config.toml
num_hidden_layers = 23
hidden_size = 256
num_attention_heads = 8
num_key_value_heads = 8
head_dim = 32
intermediate_size = 1024
vocab_size = 4096
hidden_act = "tanh_gelu"
norm = "layernorm"
norm_place = "pre"
norm_eps = 1e-05
positions = "learned"
qk_norm = false
attn_scale = 0.177
bias = "qkv"
tie_word_embeddings = true
parallel_block = false
init = "normal"
init_std_qkv = 0.0262
init_std_o = 0.00386
init_std_up = 0.0262
init_std_down = 0.00193
optimizer = "muon_variant"
learning_rate = 0.00872
lr_mult_o = 4.0
beta1 = 0.93
lr_head = 0.00588
warmup_steps = 200
schedule = "wsd"
decay_fraction = 0.946
decay_shape = "linear"
final_lr_fraction = 0.0
batch_tokens = [16384, 32768, 49152]
max_seq_len = 256
doc_mask = false
z_loss = 1e-05
train_tokens = 492700000
max_steps = 16671
dataset = "wikipedia_en"
Each number is 128 + 24 x the weight over its row's rms, rounded and kept within 0 to 255. Layers, rows and columns count from 0. Numbers have three digits each. The size before them is the row's rms in percent of the matrix's.

# layer 6 MLP down (transposed), 1024x256, rms 0.118, rows 919-944, columns 0-127
107:112127122106118095115198137110119162146111175123106165066122142118136202145150124083104122132142136103093162141137139104138115109115107113133104147132155168122186097138141150103111100169141135119151148124136115120135097175123097112111061119120126113110116133157129163141102132143079099119126153089180131141129081137094136106119125127126134137128129105135151130199174104094147150136143
092:104126120161106122073121157142147129119129077153120077100163137125148119134131130149119112112165168141149160132103139109109139128153122132143152098094173107116101135159120125125148143163095116122163075143106094149121134108174139125121137122103128133121135118118159106176131152126110156082121115127128087105111093126129092160139122120170131131125099067147120149113162132178095161145125
086:157112108164142136150131123131068141092128130131122127132165130118145109147097143118132144159151146122127139124152118120115117158060099109114143120151157158149128095121149119103117115171145120119133130173127167100128084105094113098123137164157177186146100147101125089114121146106148169156127135147122133158146144146090158169107147147108131091129103130151148116165160131130121109135130
100:147065143127129130095121107152115131131120110138105132142107069146126107159108125057151116121163121132164091136138118109149125124123130140109151158133126113152124089188084088133106111139131123128140094118153126141152115114116136170121130146101134141094122145156139127180172158130162116145147140144136086089125120116129161102107081112111122105103100092182082105133142117118132113158170
095:123140129097131134131150101137140130137126147098107095157150115154180120125122144103102120098139086102095100126168166116154131113147165113155177115155127093127146150149127154128125114172139116128132105132172083170165114116152161118137183112130057132097080136177129104137157176143112098125131133130095128155111148112107103107100119118122140103121131134127140091161127094082116136132151
096:105114119103138107160162123146136123122108091146130163132153116143144128186119118156162126122138119127151084163133156107107179136163143153191122110112123135104194147097101140133127117107116101144098148117124121143142082072124160133136132134128082083098114142116164149175165130119159139078125130131160131106059116144152143137112102128150123123154091163130125140114108158140136134158139
103:114117105094084115113142155152160174093138153105119120098150197131154139128149153111106136131129130145158125162136120154118129094132123145145058137133152141106162129162120147158067144130145112153134100084143114154097137133117124131136122148093114141152149105112122128088141096120103159141102134154142109141116107148159145113137137149116101127136119115120149120153157131182120121145096
080:092126133146185157124135100141113167130143171122140112101111108133144140092165144114136179124150159154159087113129155092110169096166147138102152131164147101142138090172150111156105157109124140124132112119143112088159128081117118104160159149154122137163152120135132126148134139139133086161117152124111155099139171105141123112114107099150124145111192139123074123138151109153106133119118
099:108161146060158161120157148127108171125136126163129085144151104151174114145129110159124144098149096134148142111126093126122115116137145132116121149133151172096126106162113155135160124112143159142108159123114113137115169138101111104168154153116101102125133116160154113094110088128186116153153136119097114067111137106117103110121102160148120125142144093083150143118108148136141106126095
108:122123110146096109167175111134146119108139102103124130132127156134128140126139110098093098140151120087127154122170147091099141097161140109129114153158104148137135092114113098119155130130078103113111114107189161135110137152131108108118117137135129191125120116091140180077122071119155126158150141143129097098137131115129140112173130179120090130060132144141145137120126103100177099134135
095:112131113135118133071141097090134142167110161085145161121116124101155104122129139119135150158129129114109091089107119143118125123122139177121101134121112139145129117150130120111147121141132130159165152121133145131128129130154104164146142136100134182133120119151153127150134110135137153125087127133100126097142155107122053156204152139136092108170132147112145106108092120081117068097108
096:128104088150111142145125142112152147128149150113107147117119121130161103163102108131138077157121120116181106121123133126124145123141122122108098146165099085086097136148119099094122165152128133122104162132109135110151101128113091144138134123151112114165105127184149101130112108135135109125145138126132125139153089159092089109096161116137167135141151124093093156150162091155209140129093
095:127135103170128181123128094124166110145165171136107164110126121122104139110115128150166108120127099137137118082049161128172164141158120127132119157145094158132158112145089101128104149104148119148140115161154141156167155098107143130091150145142073102115111095122142115142117125103125135112137102138130108182132119130073149113104086145097120090136093115116132117162137095151167103135147
116:102114129106142140178092120161125146154164148139162169125130100079096104152111169147110117108120130100108135095112103156126147165134142124125130085146141127151160117120168113099130096107106141148137158125143081173118129128113099131150145161098122091158148135103130108148113116134104168084133110086124097130136121172152145136160147080106141138195108136091164118146078143126158095134113
099:137125107074158165096107132122129126111147093126119139133126111151125125121168136140093109162152137139155152152153103088159084111078134121129144162116130113140118154146091094120103167123108098100129099095119123174118161122079134165124106141085144118147123137107127175116133156128121119106111121144123130109100127118124124089111106111146123112167154127141139087111133105101163138088155
098:091117128115126084119130158132105162123159094132128167149165120147104117144132117109139179104148109140083120125141119147148130101120141124160096125108136109128110106116156143152149127137141149170123137115122138115136182142113170158120155166110129145155122094132130125126177111157150159120146142125123063123074115131082107091129147140135106131112159098119110149142094141155126103156140
104:103161112124131106140168107149134091105125156084091151096156108107070151093128166154112119131095132121151114125096136133148134127125124166134174147116101135120152102120148118104178125116127105160151145116087121133166116176146146120111161105118151132116093132148138141133133105134169089157106110167149160160160158133100096119111131116136082137095109116123110158152119152121095124110140
107:136150110143169137142151095200093103146093149135104117127154133117122131122144126124110124130105153125099164096144141122086151138136145120127102114135140109143098142145140106102149124155148122123129115159110118101139188103087156175108137107136134113117149136092152147134144123103123149121102122139102135068145100154113140126121143149127109095127149116149113139164102125128149103164143
086:105162120094150109165145146110124165143183139105101096124145108133151146128112124137126096146149079127080168109174118122127172116151118147153192106157126123125152122081106153135155182105144137103123099143133129082112113111104129110144157169121121092132139131131099134154128136135146176112132141133109120134145139122113129112110117153140126123137111138138128125140140158143133093141132
101:167128099120067156158122182108116172111137113099152139152134130144170116157115110149125137112120114139153173130157116126132155154081135166146120120155112096114135135146107157191122140092156141149147110179129120090109131138106119135108160146092133126147128141124110159118133121123099139100117134147097121112130098149097103101114127154179139121172144141106155160119099150142106152109102
091:159125138091125127121114082154153125131133099108148076153119127125121146142133089138118156112166136100130142151109173115140144117147129136165156152153105103121106132102113120113106170095154135121137130139104134135157124120098151100065135105131172109151116096129107170148119136156166104130172087132145122158140088133091165138117120084131123128128084139129123106140129097170113175188133
090:136124163097150082154141156105187134119144126141174121127133147132127160095088085123105122102121124112156132153074179134080132144130151147107117122114128166099134152104139091124113173139134129113103169132090115116145121139155085138124190117121140189139159133128146140135160090127124128122115135124138128126107142146150193112122147111121108125116110055137123153149142151109141111135134
105:122142115099147133100125158134056092148124123171118132119123130116112132084107126142160103126126100173110171155137158183130141101102125101137106179136167164123130086127182098125195128089147122121177158122113111126126126159122157155096109159091114128133136071132119092141111111136148133090139085129123123124091104084167150155113111126107157111148129103133146127134146116096134143133142
087:097124105110166149149126102133111069117134099136123180105159100129147126102126127113109141140117053152094142113123143101145119155113092139122194087125127134122110138146117065097154153157148140100152124147149141123103135136114106139158149107132111123121118135125160141134128115185094125148125155095126139146141104113105140116174095157140148161152154127125102176148147175157118114139132
107:124125104093134126108154139118152098124170162138111104141105071134099121158101119125179092161120131082147115133131177103125124067112166103136138142109137121145165112151113126131137144136181158172121141149094106111145093149163150104106118147157171114087107137133149111130068088112135149103157150119149137127138118111107101133091105175096143127136110163112157108136103131126120133124134
102:128158105123138150093157119110144116140138140127150110140095110156141086102122121103101182126141136126127089120143091121142143108121170116090151117116150138173086149184107145100180140095167107121077128122166113163120160065138114111086158093107102104164102098117139108131133123141102139123141144148136145160122115153121080165113097162102176119096126112169131097129137155103154091131126
# layer 6 MLP up, 1024x256, rms 0.261, rows 920-944, columns 0-127
098:143107120142135157140127139142101098116082151129167094105080112086111125120101089163125117098130147157093152110169115125137131121111116112140134045120147142129133132159090078155122137125133146147133121151131165193105139100159112118142121134130113112106169120142126098116099117126117089099124124098120110140157132089137170122144068127112172109116152173099124142128116133085124140089127
096:104145117146096116111098151123123087083134151129131151148112129153116129138093121144087163122171141124131127137112115157172092108137136138077135145118151146116142140119143110137155092147108123145119152141113179156120123147154201166126126143163153141101082113133117114131136087112093176144140170114131120140138100113155124158118114201120111146130135176137152092119137121082139162098128
108:102098116137173126148066138110169101150117129127124095068087092099114104130109128111078190124135140077122143106115136105100120121113140120119133152104121136156130123135124128107101122121136095158137096137158171176137159118167124101132162170157174132120114139093144139121100145154138116124135113096134146129147116164177154133134129127117119097125115164138139146135145113115097099130124
099:120140108121080092156119135148083164151129104137122177161117101130150135140140072163127134097134159138159125131132131133140133093132104106132134139094164114113121113153089115115148106112066108140121140132154123142107109137177169135123123087136135095111147128128162122105127179161150151094110150089157110082108123118125116139155158141097155154113176135143113142125103066111186126126129
103:134155128140110115114118142094111102145113121131125131083096110120095133076140145106139094115163134154154155162099135166104103138152142121056129088115150083116110101157128133119091128147125148132153095147172140089134150150123107153122153103113158177141119088164095112127050159131103109132143083148135154071128151091112124097133148158124076130109111097098153131188128146147109093124170
103:112100136127101132093135166183111160145088091111098169099162136184126171135128162130160138140083163144152157127146136160143085118112119149157108124111147130107104140127123121096124145080107126086124125136120098149144143134166130129123117103106101138157115129121110138091114122166158121124122121116129125150142124156145177136110104172084100165084072123147113139128097092128127141101111
112:125158114137121148067137144139101180144191142079173168116091106094125151123149149164123155180139098146138122140101138132114131164135164141092154121121129073176119145106132143106068104156142111110123088105117132161113123107115130131142166138142103112148132125106092163112139110126168106083119092116096158178099126157145128070104134148082140131129144121150101142137131136114135113113114
104:138154123117076124118117098125112101131120107120127157186140135142104130150126158106162116141141197171108117111148154134147116150131124136137146148121115148123057148123145136133120126146133075143116147124130148133096139135169136177099099148159155118139124154117107184119162128113130154141061148096174135166093110143147164115127120161169147108141102130141117118138111130124157167099128
106:117133115114106121142125135124150143078107147120135131128089121131116148130135117100158102172092129075105144183149123123112077169151167116163145130165103065161079136104154127118099154135134152133112098122127121152086168129152141144099080127093113107145132139109129110138123166125116145167142093126125122103135149092137141151129098126135096158090133143132170173111143113140165116148151
092:118093117140132121144125153170082165100105125147119088121078113196102118103134112124141177138124144128116158148099169136093123086130128085128119129113125116094158111142128089117135142132178106133136139128109122104131122084133146117129157096147096127125128150159139145082158118127151161095175092153138090180111145161136111145123143143149165119137135141136155112144162136150064100130122
093:130129168140128116150112168136104132140135123126158145133113153137145114123170153129154153105120124100121125121110086143087059172145078113111141129118127114139103122093117157098123129128116098120103130094098138127124117149135157146112125140118058112130149132109150137143141144117129108120128132143135117129077132151098091118082096155157121161152134161159137137142153126086118111097129
105:080104123140172176148141157148151122153110082146129102129118121144145087142110120155116133115152157112099111151115082147074148142105087132127126149108139144142125121114108157085143120144098129168159124149140118133169179150153138114144138125147116124101116149130149118065094113136088108150114144120157131116096125132147097181135129115192157119136172126149137133156101130115138152112098
105:163110157170151087146111137125143106129116137151128131102131126138126156173114152148088150109133102145071118176151106153141102118094157146168124092112087129111154110098141121073117124152119114106112113115104078167103168181120165087094132139112117142122121165124122129101128154093166133094183147138126099140129157121124139097109102130115114161143143148099100155104141132066146118098113
096:119125122153117177110151088087172147178154119098106097128133127127067111128115135141130113143169102150143162148180108140107135091138127143101144089118125145145154110131167135164126079127134146103132132136117138105128087110121140164123144143164147108108136132116110123148119120138123124158094110087106140166150129122119145153140109161144135109142121130154107107107120124126060123140149
098:081141116165135142133135133119137212129126074159141092129160134145129086180178171087136122102115126135165115142147100167116131106149144118086145141151134140132119082164108075142127102118088086138120160111121100127172154179127156083127102136138124138106091142162113089133125122082110147092098134084091120129131107144096124138142127114162121122147151150105129130106155134132124147124124
089:096128105080131102149141134144136116154118126162123129120136099124148115142105131133156139115124095118132129148132133115107117133107118165131145136120096132140142164135169140112170098181102142134112107135153078121110101109077098131119121140146120171139154120087146138078130156180143120143131088092132076184133084161146140091071110104118151162097162140132141151061162116136126145129114
098:112175090169118118137175142100107130131130147108114114108117115086144119108103146087163119096123128118141076106119120121140102128108119084156118114141123092118153103125143111136120098110094151165116090129138122168155172114075134150123137128105137136174093153121142072130132122117062116122117101153140189149144123116162150198152107101130155117133130135137137145135095096114153117101116
098:114088114104096130142121109122155118162162147155156180112099142119127111131152097102158126110142093143131108157154130147117148142120126123144101162147147110133144107109151154105111134105095150149129174146121127090090132148140096122132114124138157102144129153133121146138095127114142163150127170144095120157100124132149139132146137124117074160141115095064124118168134139103149118130095
100:095149101122150122172163106128134159143117163101159133087145123151097141087084095157114092104178149142094150106129124144149119108165135131155128150135156070095174135128197124168128136149134150130153145149095149106110151124110168095129122113141121081164158139108134118170142117119119110088161092134112168150079155122140137077128139146115137116119067128139129128090136114122106116126128
103:158155151118159144119110097107162166122107151139106125127077163134102142104127126102102158145121087121112141129150113118134135072109170132116134129160151153129093135098117103104128149136080154140072118167133162115139126137115121129150129116134133139133151150146144153112133149143136095125089145104122166102131114139156177039128155124146148144127097147132146103123149117095128062104154
093:140094087123106089157143162122117087107163121117099120163067145128084149102133104130105107113100132152114136137100174189071096124121166123133103092143138109135125140138096082118109081139123140130142099140101093136130124148120113135201159113141133151124112085151129150120147117124094137118140138132096119124191110122110107122135128081141155166129120118124127086079103172131135134116152
106:085074097150138170119140127103143128136104129121133104152092139134109151111100140097100108115116083118099161172135126145142127112116157139105116144101134094170142154133156118098117166113138129081103107153110096117131168141134132118115124109065101118100059143121118123156097119130162138146139163157130145142139109103166112123145099116124145103160088103098127098120108095119137124167128
101:127132139096100131091139078149146134116119130076141109096119152123126146084128136134144140165086106119111138124145146156137146138148145096155129135148094136099146127118121119112125141155116139136120116116127123133111122104177177097121159140121079153118113134111170097139141138112150139101107103105137101114153119123109114126097082120137150135162131099108127133141148139101134158103132
113:130132173149127104111125125158128109151093144163140101116107151174120122100165136168123121138096141153096139139166095128132063172142102133156130114150147102084127106186133101118144118135159118063107132159135121135112131125117118096123083120113154139117160144127157147121148121096132147133162159141128118083146123183176160112124156112107086196114132107154089090158134111114142157109115
100:094167136094067116125142116117146103104142112129096167127128119137133122104142125148105069155136122140140098134109141123188120139160158085112084153123115139112102125122121132168122104128123108119107130109110111157122104138115161124136108087152090114106124133140104173083136158127144129146151136120097156128105130120127111187156146123127128084144129142121119141103149124151167104125136